Part of a small language model's weights.
Size: 11 layers, width 64, 2 heads of 64 (1 for keys and values), MLP 192 SwiGLU, vocabulary 1344, 0.859M parameters.
Architecture: LayerNorm before each block, rotary positions, no biases in attention or MLP, untied embeddings.
Training: a variant of Muon for these matrices, 124M tokens, 3788 steps.
Each number is 128 + 24 x the weight over its row's rms, rounded and kept within 0 to 255. Layers, rows and columns count from 0. The size above them is the row's rms in percent of the matrix's.

# layer 7 MLP down (transposed), 192x64, rms 0.153, rows 38-72, columns 0-63
size [100 113 102 105  97 110  85 116 107 107  83 107  98  91 108  98  92  88  91  88 103  88  97  97  92 113 108  94  94  93  92 105  85 104 113]
[[154 137 137 119 135 138 148 101 113 131 134  75 108 160 110 121 150 102  98 114 130 123  77  81 147 140 129 177 114 109 152 128 109 162 126 136 136 101 140 137 103 134 103 118 159 171 150  96  93 120 108 141 117 152 148 150 122 149 104 129 159 191 152 123]
 [125 103 176 163 106 114 137  94 164 128 131 148 109 130 128 181 116 115 114 127 145 122 108 122 131 149 102 102 158 119 121 134 160 131  83 150 103 125 107  97 151 115 159 103 159 156 115 126 103 155 110 144  85 111 120 160 127 176 149 145 169 110 127  84]
 [ 95 179 115 153 141 134 169 124 124 116 147  97 175 112 110 112 156 109 121 133 128 108 121 166 117 141 164 113 109 147 147  82 103 163  87 138  93 126 149 131 103 136 134 104  66 130 157 144 149  88 128 118 128 113 163 105 117 110 156 118 133 142 139 150]
 [128 111 186 110 105 150 108  94 122 128 137  83 142 114 142 136 116 116 127 156 121 128 105 116 156 120 104 148  88 112 122 139 136 147 146 142 150 120 143 166 137  81 131 141 138 150 118 110  95 148 129 123 111 169 121 107  70 149 146  90 183 179 121 128]
 [143  95 155 133 123 145 136 114 101 126 130  81 130 157 104 129 142  98 101  96 157 126 135  89 160 138 111 141 122 125 154 142 113 166 162  86 130 121 101 116 122  99  95 131 115 158 129  93 153 171 170 150 173  89 144 109 158 115 134 127 147 165 148 141]
 [121  95 142 118 136 142 149 165  78 112 141 130 164 143 109 172 144  90 152 114 116 130 156 107 125 102 101 161  88 154 118 106 131 123 159 130 159 113  90 126 110 123 122 126 113 120 121 117 105  99 139 139 186 123 143 143 159 162 109 155  77 164 130 108]
 [167 156 124 117 125 140 106 105 118 150  97  96 122 113 113 133 137 106 152 131 150 196 158 148 155 143 127 110  66 107 108 140 128 102 161 128 114 108 167 110 182 117 130 135 123 160  98 123 142 101 115 133  98 140 129 145 169 102 108 139 117 112 160 108]
 [132 164 185  63  86 110 154 123 108 141  71 119 111 124 105 109 124 117 145 143 115 155 126  87 107 164 113 137 143 135 139  99 156 132 122 111 124 139 111 128 126 134 144 125  99 148 144  89 124 131 108 110 168 153 118 150 127 144 161 128 143 112 156 180]
 [167 130 104  88 185 159 110 110 159 120 135  96 155 154 135 153 160  80 136 122 100 106 138  97 115  97 136 166 125 100 138 110  92 132 155 111 141 102 140 167 149 110 126 113 155 138 147 115 121 119 123 107 125  91 132 109 132 133 104 159 152  94 166 116]
 [116 167 127 147 119 166 141 134  24 107 117 122 128 127 155 153 160 118 125 136 127 112 134 121 122 108 166 112 166 115 105 140 125 119 117 130 122  87 149 119 133  84 126 116 147 131 127 166 132 116 105 137 102  89 140 165 103 167 132 142 116 110 123 151]
 [153  69 133 118 140 137 154 159 141 116  95 116 162 153 100 154 142 166 111 166 123 163 144 117 138 131 117 113 129 129 151 150  96 137 116 129 127 162 120 145  90 102  87 128 109  85 152 114 121 133 132 165 121 123 116 147 108 132 111  88 112 133  74 176]
 [ 78 106  95 119 121  83 141 160  88 173 146 136 107  95 140 152 102 103 130 139 125  69 127 109 141 135 114 133 166 131 111 136 137 102 127 140 129 153 105 170 118 115 172 106 150 162 127 137 131 120 165 136 113  97 163 132 132 169 154 107 135 148 124 141]
 [105 140 130 128 179 147 127 195 129  94  84 128 136 135 151 154 160 109 118 160 131 128  83 172 102 146 145 107 142 131 186 108 135 128 132 141 113 111  97 122 128 124 120 141 136 110 104  98 103 147 160 155 159 124 108 144 116 127 130 149 104  98  87 118]
 [ 80 127 138 148 141 132 137 129  79 128 121 130 108 123 146 131 126 109 115 140 144 186  71 108  84  84 153  86 198 145 125 129 103 130 128 145 106 126 130 118 150 130 155 116 121 114 101 134 105 140 172 130  91 127 153 125 157 152 135 156 140 119 128 113]
 [128 161  90 161 111 103 115 163 113 152 141  94 137 140 122 119 117 130  82  69 141 140 124  80 138 165 137 116 179 114 109 148 168 135 127 101 142 102 116 128  80 135 104 150 106 142 139 146 115 147 132 121 139 126 121 155  96 142 168 104 147 132 167 131]
 [150 114 161 112 187 141 102 115 136 127 142 160  93 206 144 120 146 101  98 131 138 121 104 162 147 146 112 147 132 142 105 139 148 118 104 139 129 102  98 156 104 110  97 132 140 113 108 129 133 113  85 129 124 184 128 157  93 119 115 146 124 139  95 119]
 [121 124  98 105 116 100  98 134 137 139 114 164 120 144 133 133 129 162 153 106 134 124  78  69 116 128 156 114 118 171 116 125 139 133 130 120  95 142 108 168 137  99 136 138 169 150 106 141  93 149 121 108 142 116 150 130  82 204 114 128 145 118 156 144]
 [159 111 138 159 127 101 133 134 159 130  93 154 127 141 130 136 137 139 169  78 104  76 153 132 113 106 149 151 163 109  97 134  95 160  91 108 152 113 132 143 128 122 124 113 142 127 133  90 139 136 153 155 123 169 115 107  83 136 156 163 127  82 100 144]
 [127 111 123 133 111 126  83 153 121 169 125 113 132 137 101 144 128 119 129 108 142 120 139 128 161 132 120  96 125 131 154 154  81 161 128 125 112 125  51 134 122 126 105 131 168 140  99 177 130 133 104 111 103  96 105 144 136 196 178 127 129 128 116 146]
 [157 127  92 177 145 123  72 108 169 116  98  92 112 165 132  86 164 107 114 106  76 125 105 113 142 142 128 138  89 139 135 153 101 142 121 145 116 155 124 126 136 100 108 147 138 178 135 122 117 149 145 161 143 149 135 131 143 121 119 113  96 135  87 125]
 [136 100 141 168 140 138 156 142 112 129 135 146 157 134 109 173 144 102 130 121 118 156 104 113 129 169 152  87 151 111 147 169  84 137 146  88 136 148 148 164 126 101 135 123 125 103 111 130 142  75  95 138  98  93 112 108 182 120  90 142 136 122 130 119]
 [140 186  79 134 153 127  81 118 156 140  92 111 139 134 129 101 117 121 133 134  90 128 160  96 126  84 124 141  94 165 106 129 112  96 124 117 117 119 139 165 165 152 132 150 130 117 122 153 120 116 145 124 113 127 179 106 129 143 119 119 100 191 115 117]
 [113 157 171 103 142 100 127 145 112 151 122 146 139 109 177 146 104 162 183 109  85  90 123 119 144 155 144 119 106  90 107 102 138 116 140 140 180 119  83 131 172 173 131 119 112 121 128 124 115 127 120 126  95 127 143 145 130 153 114 140 133  81 126 119]
 [164 112 160 193 146 122 115  99  91 125 101 120  71 112  95 139 106 187  85 153 158 104 100 133 127 151 135 146 107  91 131 155 155 135 127 142 117 124 104 104 144 107 124 131 119 126 138 108 138 153 138 127 159 147 149 115 123  92 153 152 132 121 153 119]
 [147 113 116  73 147 126 143 120 133 152 146 145 106 172 126 136 114 104 112 146 137 202 109 154 109  92 118 137 145 112 134 114 138 137 123 131 115 155 129 143 153 137 160 116 126 168 129 103 127 124 101  99  88  86  96 103 138  97 155  85 152 144 162 150]
 [151 105  86  98 147 110 122 131 125 146 117 120  83 102  98 111 156 125  96 166 107 123 118 130 158 130 126 139 130 124  96 118 106 133 153 183  98 175 172 134 165 118 110 137 106  89 126 120 155 133 145 171 125 155  79 115 139 131  96 121 128 127 137 166]
 [124 137 177 109 121 159 124 140 174 132 108 123 124 128 140 113 140 114 130 152 136  96 169 102 125 115 141 109 121 113  91 155 127 162 105 151 146 141 127 132 115  76 107  99 148 144  71  93 134 120 131  92 152 105 153 111 162 171 163  96 127 148 136  93]
 [119 122 107 136 144 148 182 124 141 156 123 109 118 158 106 151 121 126 116 152 167  88 138 119  88 124 158 127 157 115 110  90 125 101  97  94 107  87 156 131 114 161 130 168 121 145 108 162 170 145 155 115 148 125 137 140 132  67 123 101 106 142 120 101]
 [ 93 144 154  98  92 121 115 111 147 114 140 191 135 137 156 118 134 103 169 163  98 143 121 113 167 115  85 123 140 133 121 119 133 155 137  96 172 124 145 111 115 158 158 126 125 106 146 139 114 114 101 141 111  98 145 153 110 105 102  97 135 113 182  96]
 [123  83 131 141 131 125 148 108 133 104 124 110 129 152 119  88 100 113 142  94 131 155 137 118 142 164  94 141 131 163 107 116 102 148 121 116 134  80  84 120 127 121 176 154 142 162 124 176 150 104 119 138 125  91 157 115 137 195 108 123 158 148 106 123]
 [117  86 100 147 126 158  95 132 150 119 141 124 129 131 146 165 112  76 131 119 117 166 128 128 136 112 160  97 187 169 143 108 144 111  95 123 110 140 115 121 107 129 108 107 119 141 122 102 107 144 150  84 133 123 118 145 187 175 114 173 139 127 119 111]
 [110 129 126 141 163 141 133  63 167 157 128  87 102 130 151 116 164 148 106 109 176 108 125 149 118  81 170  92  95 153 109 129 119 135 108 140 126  85 132 142 165 122 122 139 133 107 128  98 108 132  88 134 104 154 124 128 139 117 167 155 150 144 140 123]
 [125 113 146 121 100 110 140 119  94 161 146 143 177 148 107 125 122 120 150 132 121 123 134 178 141 133 119 149 164 107 113 135  99 130 153 151 123 146 131 170 143 101 153 118  93 131  88 116  98 131 101 127  94 130 152 142  71 128 138 120 110 194  81 150]
 [ 72 123  92 102 145 132 180  75 147 147 129 133 106 129 138 103 123 117  97 143  81 112 153 132 105 100 132 145 125 151  98 151 129 107 137 146 128 125 170 131 164 162 152 165 132 125 128 141 127 129  91 119 136 171 133  68 139 134 124 149 129 128 146  98]
 [152 159 109 184 130  97 124 112 172 119 174 139 162 170 103  62 127 137 116  97 106 132 154 136 134 125 157 139 141 111 117 102 133 152 100 109 107 138 118 123 151 120 126 112 159 187 125 111 116 130 131 152 140 110  95 102 135 100 142 126 145  93 128 117]]
# layer 7 MLP gate, 192x64, rms 0.307, rows 39-73, columns 0-63
size [109 101  92  96 109  94 113 100 102  79 103 103 109 105  82  95  96  88  92 104  91  93 102  83 103  92  79  93  84  93 103  85 104 111 112]
[[144  98 150 106 113 133 113 127 160 117 140 139  77 164 111  76 132 188 166 136 124 123 168 133 135 122 152 184 140 153 133 135 101 128 129 106 163 123 159 144 126 152  98 124 134 106  92 136 161  99 137 119 120 143 114 101 156  88 120 148 133  95 116 137]
 [120 139  97 154  89 148 104 107 111 121 139  79 155 149 152 142 122 148 116 103 140 106 164  96 136 123 132 125 130 161 164 135 151 130 157 154 147 142 114 165 127 131 162 122 183 128 104 104  94 175 142 121 144 133 145 132 143 139 156 160 130  62 140 117]
 [158 152 123 131 107 117 155 157 149  98 163 119 134  93 104 138 157 132 153  87 130 103 147 115 137 131 123 130 135 144 135 124 117 115  64 145 116 114 155 101 167 102 122 159 132 112 109 185 152 141 126 118 119 136 155 152 107 154 193 173 144 128 139 123]
 [150 127  89  83 144  88  90 165 145 145 135 143 134 141 109  95 133 124 109 159 144  78 160 111 129  98 135 165 160 143 132 161 138 151 141  77  94  97 129 133 134 116 136 142 123 119 140 135 148 131 110 130 105 128 133 120 113 138 124 139 170  85  83 171]
 [ 98 119 156 161 138  90 120 144 161 153 139 120 115 142 134 139 163 140 168 135 161 149 174 136 152 131 135 107 111  98 144 116 158 187 138 156 102 155 134 117 116 158 156 135 147 112 157 113 154 100 139 114 145 154 129 102 132 190 129 159 148  99 148 130]
 [150 188 165 135 136 132 123 137 126 136 170 118 174 141 136 106 135 173 166 130 124 105 117 120 157 113 129 184 168 179 147 121 136 120 145 131 158 101 102 136  96 121 161  98 154 116 129 146 146 141  98 127 115 134 148 147 151 118 122 130 145 141 116 180]
 [144 116 105 102 125  94 149  87 124 103 173  97 145 130 141 145 138 165 137 177 110 110 154 155 133 143 108 143 124 192 121 156 144 129 119 135 123  97 146 125 134 160 152  70 117 152 182 133 132 127 147 134 141 151 154 100 123 108  99 138 113 126 160 145]
 [116  71 168  68 146 144 105  94 162 126 152  99  87 151 136 123 123 136 125 139 120 142 135 115 162 129 147 146 108 111 170 119 133 103 141 153 123  91 119 142 162 147  86 160 158 117 139 106 163 111 124 114 172 120 143 111 130 123 134 125 159 109 144 165]
 [ 93 132 123 128 120 145  97 122 144  95 145 102  80 119 119  85 125 130 124  83 182 115 112 116 139 128 125 117 115 113 147 103 175 113 157 138 151 117 144 125  78 147 130 139 103 146 131 176 171 121 123 141 170 103 149 140  77 143 135 105 143 145 146 152]
 [116 113  85 111 123 147 146 112 103 150 176 126 174 138  63 145 140 157 160 106 113 134 127 115 115 154 102 107 146 109 111 136  94 139 107 126  98 116 135 173 112 137 119 100 104 171 174 154 153 113 157 154 139 141 146 122 135 136 143 134  97 114 155 154]
 [141 104 119 117  89 115 133 114 139 137 142 121 129 140 121  99 115 108 162 158 128 134 113 139 114 123 138 167 119 123 111 123 126 108 160 133 132 143  87 123 136 164 137 144 181 148  88 131 114 105 161 141 137 192 117 130 143 105 189  97 127  56 107 129]
 [142 135 145 103 128 143 123 143 120  94 153 173 127 144 124 141  89 157 153 138 148 136 163 108 139 106 107 117 156  80 112 116 117 178 152 140 104 126 153  93 170 139 104  79 140 103 146 126 139 105 138 109  98 115 141 110 169  87 141 126 119 177 148 113]
 [157 133 150 103 145 160 148 139 149 155 124 163 160 156 132 126 135  99 155 162 148 131 180 166 149  84 136 126 110 123 146 122 177 134 123 128 112  98 163 101 132 136 115  86 106 150 117 132 130 102 173 137 182 152 105 135 140 134 155 141 123  87 132 135]
 [107 125 124 124 133 110 126  86 111 104 103 136 147  97 120 115 154 119  94 138 138 128 181 116  86 108  77 110  72 146 150  84 116 138 161 149 146 148  83 131 133 130  86 128 123 113 165 121 118 133 123  83 142 145 146 132 153 120 129 137 105 110 164 160]
 [143 116 121 111 116 104 154 126 140 128 133 109 160  75 144 131 104 142 111 144 144 141 116 121  93 110 127 119 136 137 150 140  66 108 146 109 136 151 122  99  65 173  97 133 165 118 130 110  96 143 152 107 129  89 158 135 136  82 115 163 130  98 141 164]
 [120 130  93 106 128 168 151 107 178  93 132 146 122  85 142 135  94  99 118 156 196 141 123 166 160 141  74  94 141  86 151 129 133 150 123 107 125 140 125 123 103 148 114 137  88 108 149 120 115 113 134 117 129 100 151 134 116 119 149 124 123 145 113 162]
 [126 114 118 141 111  92 115 115 144 129 139  94 169 127 144 152 123 156 139 112 114 129 163 148 154 147 187  90 157 123 101  99 188  93 141 127 142 126 132 144 136 155 157 108 121 143 108  83 153 157 145 119 141 146 124 143  58 120 163 134 124 127 134 130]
 [149 124 145 180 182 154 116 111 133 102 147 134 134 120  88  81 168 175 173 102 160 143 103 162 121 109 137 121 107 124 135 104 103 159 119 141 107  96 114 124 101 164 124 161 108 129 133 140 148 113 129 132 156 116 116 151 143 162 107 163 106 119 119 123]
 [132 139  95 103 163 110 129 128 146 113 121  74 113 148 109  94 108 169 120 133 108 139 143  90 102 107 114 162 158  58 148 107 145 138 136 102 110 154 111  79 118  95 115 103 131 143 105 149 118 108 108 102  96 111 137 108 160 132 161 132 132 101 119 123]
 [100 105 117 125 144 156  93 138 133 119 186 126 133 152 154 156 140 166 116 102 120 130 152 190 115 119 164 104  93 141 101  99 135 111 133 150 146 155 136 116 131 140 116 168 175 122 133 106 127 178 187 127 120 128 156  98 140 129 136 114 119 125 138 153]
 [119 115  80 115 119 171 103  86 148 134 124 112 110 104 126  81  84 129 160 102  93 116 131  87 125  97 139 120  81 120  98  62 143 107  95 119 125 147 145 113 138 119 138 106 141 106 139 123  89 111 138 135 147 139 138 110 111 149 118  91 112 133 101 144]
 [125  82 145 124 138 126 150 120 179 140 150 154 157 127 150 138 116 161 113 122 142 120 113 134 139 171 156 149 101 113 137 128 177  96 142 125 186 106 110 119 102 153  85 117 158 122 152 113 117 152 171 151 136 130 109 145 138 167 141 100 124 145 172 153]
 [103 122 126 184 118 114 127 137 147  95 131 112  72 121  93 126 121 131 128  77 109  72 102 121  92 101 142 131 121 106 166 122 117  96 109 103 135 152 121 120 146 124  86  90 133 106 106 120 145 123 113 100 121 109 105  95  97 103  99  99 116 156 144 126]
 [141 142 151 130 107  98 146 111 126 153 158  93 179 158 141 112 128 130  98 143 170 115 158 116  87  87  96 161 115 138 112 124 174 156  98 119 141 159 141 160 127 141 168 109 117 133 150 126 114 117 129 189 124 129 154 113 121 114 127 170 145 105 138 144]
 [149 107 124 140 125 140 155 102 110 126 143 167 128 134 135  88 144 110 129 137  93 135 153 140 101 158 100 134 134  85 161  96 141 135 102 137 158 160 167 117 151 132 101 111 201 150 166 138 147 130 128 110  99 119 101 103 152 123 138 149 153 121 167 166]
 [128 122 121 189 108 159 151 167 138  74 133 142 159 140 169 105 133 118 147 100 158 164 174 115 111 149 163  94 108 134 114 128 104  98 113 131 133 123  85 117 117 132 120 156 145  98 116 109 135 123 152 146 145  98 127 114 147 157 108 153 159  86 124 123]
 [100 104 128 116 138 114  79 106 126  93 150 124 135 108 162 107 122 169 115 159 100 165 126 157 140 112 152 170 123 160  99 182  94 119  62 136 157 122  91 120 120 136 126  94 140 103 131 101 135 142 131 134 155 103 136 121 149 140 132 145  95 120 149 120]
 [ 98 130 180 145 120 118 140 112 114 136 128 145 142 133 123 120 193 108 140 133 113 104 109 119 149  86 150 136 129 134 157 101 150 177  78 119 171 141 145 117  98 146 151 102 103 117 105 130 124 173 105 112 111 125 138 158 115 135 143 140 193 108 139 119]
 [119 105 178 122 103 117 128  98 118 119 136 158 144  95 113 100 181 102 158  98 104 119 153 110  91 137 106 108 133 159  94 135 142 116 106 107 134 124 141 106 114 136 131 179 115 116  81 114 111 107 142  94  92 147 118 106 137 158 117 134 133 103 164  81]
 [ 87 122 161 149 166 154 124 122 172 121 127 116 141 140 107 158  87 125 128 140 137  95 140 117 130 128 180 123 166 107 150 121 109 167  93 148 137 147 130 122 118 115  86  81 121 117  91 108 177 135 139  83 156 112 137  98 151 149 109 128 108 117 152 138]
 [112 131  84 148 140  97 161 115 147  97 136 107 123 139 135 130 137 146 121 167 151 106 131 145  92 134 157 136 133 138 129 131  87  84 129 167 105 146 168 141  92 179 123 111 120 144 125 136 133 128 107 160 148  59 160 128 152 152 122 135 112  82 107 129]
 [145 128 146 113 103 128 116 117 119  73 125 135 133 141 110 126  92 105 120 115  65 138 143  81 155 128 132  92 141 120 145 161 165 129  85 147 111 154 107 141 180 130 128  95 112 110 134 106 106 152 112 152 101  99  95  87 126  94 107 118 121 135 106 153]
 [110  94 119 114 100 125 108 175 139  82 138 150 132 171 118 118 101 145 128 156  79 172 120 139 128  87 141  96 164 149 132 145  97 129 149 113 107 149 134 109 147 140 111 100 127 150 119 149 141 110 175 117 123  96 114  88 151  88 142 103 121  95 128 143]
 [127 110 149 103 101 145 103  87 137 141 104 147 104 137 111 109 114 150 146 121 144 134 131 164  92 126 144 121 111 108 131 140 129  87  90 206 137 156 126 122  93 157 112  98  95 129 143 151  98 134 112 156 139 102 113 143  78 147 148  88 109 122 154 145]
 [109 130  92 105 120 131 150  99 101  97 101  60 103 101 132 112 160 149 132 124 111 100 119 126 121 117 111 103 140 112 137 126 124 167 126 149 144 109 114  96 130 132 108  99 132 101 142 129 101 175 106 106 163 102 100 101 126  92  88  85 149 104  94 118]]
# layer 7 MLP up, 192x64, rms 0.281, rows 39-73, columns 0-63
size [106 107  97 102 104  85 115 108 105  93 106  96  99  94 100  85  96  87  94 102  93  86  93  85 113  95  86  81  99  89 100  89 105 120 104]
[[107 174 132 106 133 115 126 109 131 144 142 150 157 167 119 130 133 175 124 156 156 121 153 124 153 129  90 133  95 148 100 199 157 150 170 130 129 103 111 112 145 126 161 129 103 127 131 122  85 168 117 150 153 111  75 165 139 141 120 133 130 123 119 139]
 [167 100 130 115 123 113 128 123 159  70  85 127 136 104 161  90 183  90 146 103  92 113 110 127 113 132 116 134 154 150 112 121  98 121 140 120  77 142 116 142 115 131 102 104 121 100 136 123 103  92 121 127 142 117 170 100  96 102 133 110 153 161 121 108]
 [ 78 153  94 132 119 101 133 135 142 137 145  92 126 177 122 110 161 133  98 130 124 173 103  75 118 178 134 130 109 154 107 122 115 139 181 153 137 152  95 116 150 109 142 130 156 160 138 141 139 122 114 149  88 122 167 130 106 129 135 144 121 132  87 145]
 [142 183 152 136 173 157 101 147 156 135 128 127  90 150 142 148 115 143 116 179 113 117 115 140 143 137 132 132 143 133 110 142 141 120  99 130 113 152 140  82 144  98 115 117 136 151 108 168 126  77 126 148 143 118 163 159 112 127 158 197 123 144 111 149]
 [109 102 105 166 139 117 125 130 126  87 128 148 129 173 164 158 123 126 141 122 152 160 104 128 103 132 128 170 123 126 125 121 149 127 164 128 149 109 116  90 151 130 118 157 113 102 152  92 117 126 101 132 173  97 154 127 171 190 137 180 136 108 107 121]
 [120 111 128 116 170 144 128 112 129 123 141 137  83 147 106 120 137 134  66 147 116 118 123 123  89 146 166 149 107 164 110 160 133 148 131 131 103 122  91 126  74 108 135 121 135 132 149 138 127 160 116 165 137 141 141 133 174 149 179 155 121 135 102  70]
 [135 158 140 164 108 160 146 100 102 133 138 137 104 137  99 121  87 143 145 114 138 129 105 148 142 181 118 139 140 115  80 108 102 138 150 110 146 110 138 132 109 192 115 134 139 159 149 115  81 148 154 146 121  96 125 151 122 117 173  89 170 149 130 129]
 [166 134 133 127 133  97 131 124  92 110 138 137 111 108 125 107 134 150 171 157 130 183 122  74 133 152 118  86 126 112 142 181 144 148 127 140 168 124  99 106 143 126 143 149 155 104 107  93 125 135 138 141 148  89 128 159 158 136 140 142 147 128 125  64]
 [143 146 123 122 120 166 137 161 163 165 101 127 153 127 166 145 138 150  90 104 151 125 137 124 104 112 173 118 116 128 128 152 173 124 130  81 101 106 112 155 156  94 151  92 133 135 109 184 146 126 132 141  91 128 111 108 159 122 104 138  80 109 130 148]
 [132 163 120 119 126  90 115  99 130 147 146 116 130 122 129 137 109 111 119 107 105 121 149 119 130 145 140 139  96 152 104 122 156 125 164 109 127  88 158 123 131 133 110  84 138 141  82 130  98 104  99  99 131 101 132 122 147  80  48 119 122 136 165  75]
 [129 137 110 153  97  93 143 126 140 176 149 157  89 121 143 130  98 115 127 146 110 117 118 159 154 145 140 120  89 118 114 107 154 146  86 117 132 120 159 132 131 113 139 146  85 129 158 134 129 135  91  80 129 128  93 164 144 139  89 118 157 132  89 187]
 [149  99 145 156 132 164 109 113 154 165 135 156 120 122 115  98 162 108  81  98 117 114 144 113 176 108  97 168 138  92 145 119  98 143 115 100 124 128 161 124 115 113 123 122 122 107 126 145 163 162 112 131 103 109 155  90  91 119 130 168 173 127 106 142]
 [105 137  87 124 125 119 153 130 161 163 151 150 115 144 140 109 107 147  99 119 101 118 157 145 110 139 139  97 186 124 165 122  75 164 129 148 103 133 127 121 158 111 103 183  97 117 108 128 166 128  91 155 127 117 153 113 124 130  92  99 128 159 153 131]
 [149 100 177 116 117 110  80 119  81 132 123 117 163 141 135 162  85 145 152 109 169 143 121 136 111  97 136 110 147 120 129 143 169 119 160  94 104  74 128 129 141 100 115 132 143 132 170 126 113 103 128 130 108  98 130 121 115 163 144  94 155 153 124 155]
 [137 124  83 133 101 147 119 152  97 125 110 103 174 127 152 138 119 126 113 159 171 124 174 110 127 159  99 151 129  98  95 130 155 120  87 134 130 112 119 153  88 142 141 165 139 131 184 137 153 154 109 147 140 114 136 123 179 162 146 152 136 116  99 114]
 [151 139 119 130  95 138 158 151  88 134 114 173  92 132 118 141 163 150 141 119 105  87 110 120  92 152 122 101 109 154 124 114 124 124 116 121 106  95  95 146 125 127 163 133 110 127 145 158 138 124 126 116 129 138  97 139 146 201 139  82 170 166 137 158]
 [ 99 136  98 115 175  97  97 100  87 138 110 108 111 103 125 119 141 123 102 122 129 113 128 155 163  96 119 149 121 112 166 118 195 128 126 143 113  92 151 110 162  90 137 149 113 132 146 113 129 101  93 118 120 136 136  74 128 134 134 128  80  98 110 135]
 [125 124 171 143  95 101  92 126 113 153 133 107 123 118 133  69 103  98 142 104 123 162 106 140 125 119 174  93  94 139 141  97 109 113 135 103 180 141 141 119 129 142 139 141  94 130 138 143 103 110 111 103 142 115 181 132 156 103 130 144 123 116 147  72]
 [174 107 181  91 127 147 125 169 127 154 147 119 116 142 157 112 107 142 123 130 105 112 178 130 112 144 133 158 162 132 129 135  95 141 139 103 157 151 133 139 163 151 108  98 137 129 124 120 145 148 180 110 145 156 102 168 132  83 145 124 142 125 109 175]
 [120 134 111 108 106 111 118 162 147 149 117 156 137 130 134 139 184 141 106 115  91 132 109 120 161 142 136 132 121 136 127  92 169  94 132 152  96 152 184 163 137 119 132  95 150 140 130 143 100 100 171  85 129 164 119 141 162 101 121 114 112 124 172  98]
 [149 100 177 145 141 131 129 134 141 150 152 148 151 132 198 188 119  80 115 160 158 118  98 131 103 132 133 121 163 142 151 118 145 146  99 109 165 156 121 133 124 137 158 109 133  83 116 108 124 170 126 120 139 132 146 159 100 145 148 136 120 147 148 144]
 [143 123 114 146 132 120 127  85 114 137 103 123 145  61 116 143 133  86 149  99 118 117 164  93 179 119 140  98 161 133 116 156 134  92 109 107 159 134 143  99 144 113 111 134 153 120 107 132 142 175  92 130 161 120 122 114 128  78 162 149 109 112 152 125]
 [123 151 130  90 103 120 119 109 162 114 123 134 155 111 108 145 124 103 137 113 150 142  86 130 158 150 123 104  83 143 120  90 137 110 154 122 118  87 129 139 127 140 179 101 173 164 120 112  90 131 123 134 142 142 153 117 116 168 115 128 170 146  60 124]
 [ 85 162 136 100 115  89 108 122 163 141 139  82 122 147 151 110  85 121 108 136 107  65 136 106 125 115 117  87 126  92 126 167 127 116 160  97 129 126 174 153 163 126 124  83 118 114 139 100 105 121 142 118 109 139 114 117 170 130 131 135 125 114 150 113]
 [168 103 135 127 146 142 133 142 147 130 141 157 157 118 155 103 132 177 147 157 128 135 129 115  86 168 151 132 125 175 119 126 115 130 111 161  91 170 149 144 122 143 138 151 129 120 118 136 123  96 188 103 125 163 144 173 147 103 146 110 174 162 134 136]
 [126 169  78 108 146 161 120 125 120 113 114 101 175 128 136 100 132 133  83 108  99 182 123 146 131 139 122 115 115 141 124 113 164  89 128  75 107 150 155 120 106 149 181 146 125  86 102 140 131 141 123 116 117  93 113 147 143 148 111 132 128  94 106 119]
 [128 153  85  82 111 155 153 147 104 107  86 120 108 114 134 168 151 128 133 137 123 132 158 136  69 167 125 100  94  73 143 131 128 148 157 109 149 143 154 152 121 126 146 147 122 130 112 144 156 108 140 176 123 109 157 131 105 123 153 147 159 138 142 158]
 [135 174 101 125 185 122 136  77 146  80 108 128 129 134 106 159 129  88 127 138  88  74 108 114 111 144 143 150 111 107 118 147 139 154 118 107 141 138 148 120 125 121 156 150 137 132 157 155 135 111 136 137 120 116 177 101 152 137 128 100 155  96 114  83]
 [130 163 130 118 143 117 117 183 102  93 113 182 153 144 143 104 111 116 143 101 148 189 156  93 121 115  95 157 133 138 129 126 124 130  99 145  92 136 124 148 121 138 162 138 138 141 149 101 142  76 151 118 137 112 159 128  77 147 108 137 105 151 125 111]
 [140 117  75  77 152 150 133 155 119 123 106 182 111 129 116 109 129 159 121 150  76 135 159 118  80 152 137 114 180 124 100 139 134 134 114  82 143 118 132 108 162 155 116 159 125 131 146 108 147 137 143 159 118 153  97 152 151 120 104 117 129 115 116 103]
 [129 146 108 122 130 127 117 134 140 137  68  86 125 135  88 147 136  77 128 105 134 122 122 104 126 129  92 135 118 127 150 169 115  88 105 166 102 143 123 146 140 166 124 104 125 110 109  97 133 183 158  82  76 122 135 111 109 114 102 155 136 121 132 153]
 [153 106 112 159 115 127 159 152 158 166 167 124 124 106 132 103  75 123 152 140 148 130 173 144 127 152 115 129 172 108 107 124 120 132 147 188 130 106 127 138 180 151 143 131 137 134  72 113 112  75  96 122 129 104 140 139 135 116 118 100 111 133 125 139]
 [114 132 175 134 155 112 183 136 124 149 140  93 135 130 150  97 103 167  95 158 137  87 113 116 130 153 153 122 116 124  97 178 158 161 134 151 129 115 107 147 153  91 142  89 155 154 112 132 114 116 174 133 124 123 133 107 168 119 140 104 118 150 157 138]
 [121 106 173 130 114 155 151 117 132 125 145 113 112 123 140  91 101 112 154  79 113 143 129 119 163 131 127 125 111 138 157 161 168 143 136 115 115 108  92 131 163 151 157 148 120  80 109 168 152  88 125 133 129 114 131 162 102 184 180 142 132 131 125 101]
 [132 143 162 151 114 131 162 100 118 151 116 125  85 103 134 131 127  90 121 173 147  92  94  84 172 156 125 115 140 120 121 140 141 138 157 146 160 158 163 104 145 149 138  97 125 111 125 118 105 137 130 120 148 156 103  99 187 129 165 141 170 120 118 141]]